Each number is 128 + 24 x the weight over its row's rms, rounded and kept within 0 to 255. Layers, rows and columns count from 0. The size above them is the row's rms in percent of the matrix's.

# layer 8 MLP gate, 1024x192, rms 0.065, rows 255-259, columns 96-191
size [ 97 114 112 101 105]
[[140  82 168 124 140 127 131 151 101 157 158  90 115 137 147 113 156 115 140 189 143  77  92 119 161 131 162  90  96 115 141 143 192 121 108 189 106 135 118 104  94  96 117  96 135  86 116 126 138 139 140 173 169 141 132 123 112 125 171 101 192 133 123 127 142 134 170 115  89 158 107 116 186  78 147 127 166 143 124 123 136 114 113 100  75 147 115  98 131 124 128 121 127 129 107 104]
 [102 127 114 160 153 131 171 109 148 142 148 168 103 101 187 162 100 123  94 140 104 106 121 130  94  99 130 157 108 114 134 115 121 132 111 108 116 165 134 115 115 111 123 100 160 139 104  83 155 136 130 158 163 102 147 162 147 154 107 128 130 118 148 113 151  78 154 116 111 148 132 124 151  82 102 128 109 127 148  93 118 112 117  89 116 135 125  75 100 142  90 124  97 124 149 141]
 [151 147 128 138 106 124 152 155 133 106 122 143 134 153 154 152 152 140  72 114 112 159 125 150 152 152 126 109 150 144 129 147 126 117 112 122 106 117 116 109 111 130  97 149 148 144 140  91 143  85 136  76 172 140 138 116 109 145 122 139 138 122 135  93 138 113 134 112 139 126 124 146 136 106  98 160  55 120 137 107 144 106  90 151 117 147 141 149 168 130 131 109 155  81 135 140]
 [127 107 114 118 142  92 105  81 118 146 103 147 141 143 121  82 116  84 120 122 135 123 133 116 136 173 122 212 147 123 109  68 120 135 120 109 132 155 140 124  96 118 144 120 129 181 142  95 158 132 158 131 105 130 149 175 163 119 117 156 144 177 109 122 146 144 109 128 148 132  91 112 105 149 126 107 126 128  92 132 146 135 127 123  98 114 128 172 120 142 124 132 125 129 131 164]
 [148 126 143 170 126 117 118 172 132 155 129 172 141  93 106 163 117 109 186 141 133 158 134 136 162 102 118 190 116 113 151 154  85 121 132 109 124 141 152 135 104 122  94 120 163 123 112 116 132 165 120 162 145 110 116  94 118 135 142 112 138 137 162 187 164 120 130 101  81 172 114 133 129 144 167 142 116 157 135 122  90 115 110 144 136 107 117 146 149  97 121 130 145 151 118 125]]
# layer 8 MLP up, 1024x192, rms 0.0686, rows 255-259, columns 96-191
size [ 96 111 105 102 107]
[[141 109  97 151 149 154 143 127 103 159 105 100 124 129 141 170 112 128 121 137 117 122 128 170 106  93 117 154 138 117 191  79 102 130 149 112 128 120 130 107 110 112 148 151 190 125  73 166 112 105 157 123 163 109 148 137 116 134 123 149 120 143  91 105 128 136 103 117 112  62 117 112  88 138 113  84 148 170 103 162 126 163 153 127  95 156 113 126 109 106 117 115 147 121 134 132]
 [148 107 154 133 146 156 169 125  90 152 133  98 153 128 137 122 106 144 123 157 139 146 134 112 167 147 160 162 113 137 123 181 137 119 145 142 115 122 126 107 145 150 125 108 142 131 132 157 172 130 135 175 124 140 131 106 153 112 142 125 151 120 118 160 130 160  74 142 159 161 123 111 167 133 172 140 175 154 160 128 164 139 121 117  95 142 159 137 141  92 103 123 126 138 140 121]
 [119 142 117 123  94 148 175 134 132 140 136 133  87 101 131 127 114 122 116 179 139 114 108 133  92 147 134 151 138 149 130  92 111 106 150 138  96 155 116 106 148 158 168 159 123 175  83 134  54 133 153  98 137 116 147 147 126 139 140 147 105 134 140 121 131 126 159 152  91 140  90 121 125 136 115 154 101 164 130 119 131 110 115  81 158 109 141 170 143 119 163  89 148 128 159 109]
 [129 148  82 124  89 148 128 113 155 155 139 140 115 142 115 159 134 134 157 132 124 135 117 101 125 158 131 136 159 131 137 127 101 136 117 134 159 129  99 149 166 123 140 172 122 108 111 102  92 114 170 130 200 143 155 118 139 121 141 111 119 107 184 168 146 138 132 103 122 194 152 147 108 122 104 122 191 127  82 111 105 113  69 146 124 145  95  94 119 116 114 139 114 114 145  88]
 [162 129  99 141 151 105 138 129 144 116 154  81 125 112 115  99 112 187 134 170 127 154 143 133 120 182 121  97 138 138 127 111 161 172 119 162 115  94 144 120 119  86 167  88 114 113  97 139 119 112 146 121 148 129 152 163 177 149 137 159 150  84 115 123 135 133 112 117 131 156 139 141  83 135  68 128 151 116 125 179 127 116 115 142 124 157 133 138 125 112  99 158 132  89 187 114]]
# layer 8 MLP down (transposed), 1024x192, rms 0.0668, rows 255-258, columns 96-191
size [ 92  91  93  99]
[[138 140 135 110 130 108  95 110 131 155 154 152 170 127 107 143 155 110 149  99 119 138 103 122 116 113  83 170 147 101 137 142 112 112 114 150 150 131 186  81 114 132 139 112 113 148 150  98 143 141 107 151  59 118 140 126 136 124 127 136  63  95 134 178 126 135 137 164 126 143 106 117 143 140 142 112  85  76 125 162 105 100 157 102 154 114 130 143 100 133 162 139 175 141 136 119]
 [144 161 121 173 146 139 115 177 120 140 141 119 130 109 120 125 100 113 154  97 130  99 137 136  82 153 186 125 146 135 110 129 114 139 141 117 146 121 150  87 119 117 181 141 124  88 113 127 111  94 143 155 113 110 160 135 113 126 146 155 124 162 148 156 146 134 106 150 144 130 200 116  92 116 108 124 161 141 163 116 129 212 120  78 109  96 111 134 127 125 147 119 125 113 129 149]
 [143 189 114 114  90 130 126 108 101 121 110 146  90 153 121 105 133 103 153 122  74  87 133 187 106 113 123 147 154 153 108 110 135 129 114 125 131 123 154 117  82 167 136 117 111 136 117 142 118  76 155 118 107  93 109 159 124 142 170 128 183 102 100  87 128 150 144 130 131  94  74 126 165 107 154  91 111 123  94 131 146  90 147 126 121 141 148 139 101 120 123  99  90 137 111 125]
 [114 153 142 170 172 141 123 150 149 168 107 161  95 143  97 154 157 153 125 120 136 112 138 123 120 123 132 146 111 130 105  94 133 103 109 146 155 133 142 146 122 102 118 152 126 179 119  90 141 138 156 105 125 138 115 117 121  96 109 118 161 117 156 138 124 134 152 150 112 150 123 119 126 195  96 129 132  80 121  98 113 121 107 109 132 109 172 155 141 101  83 123 120 187 108 130]]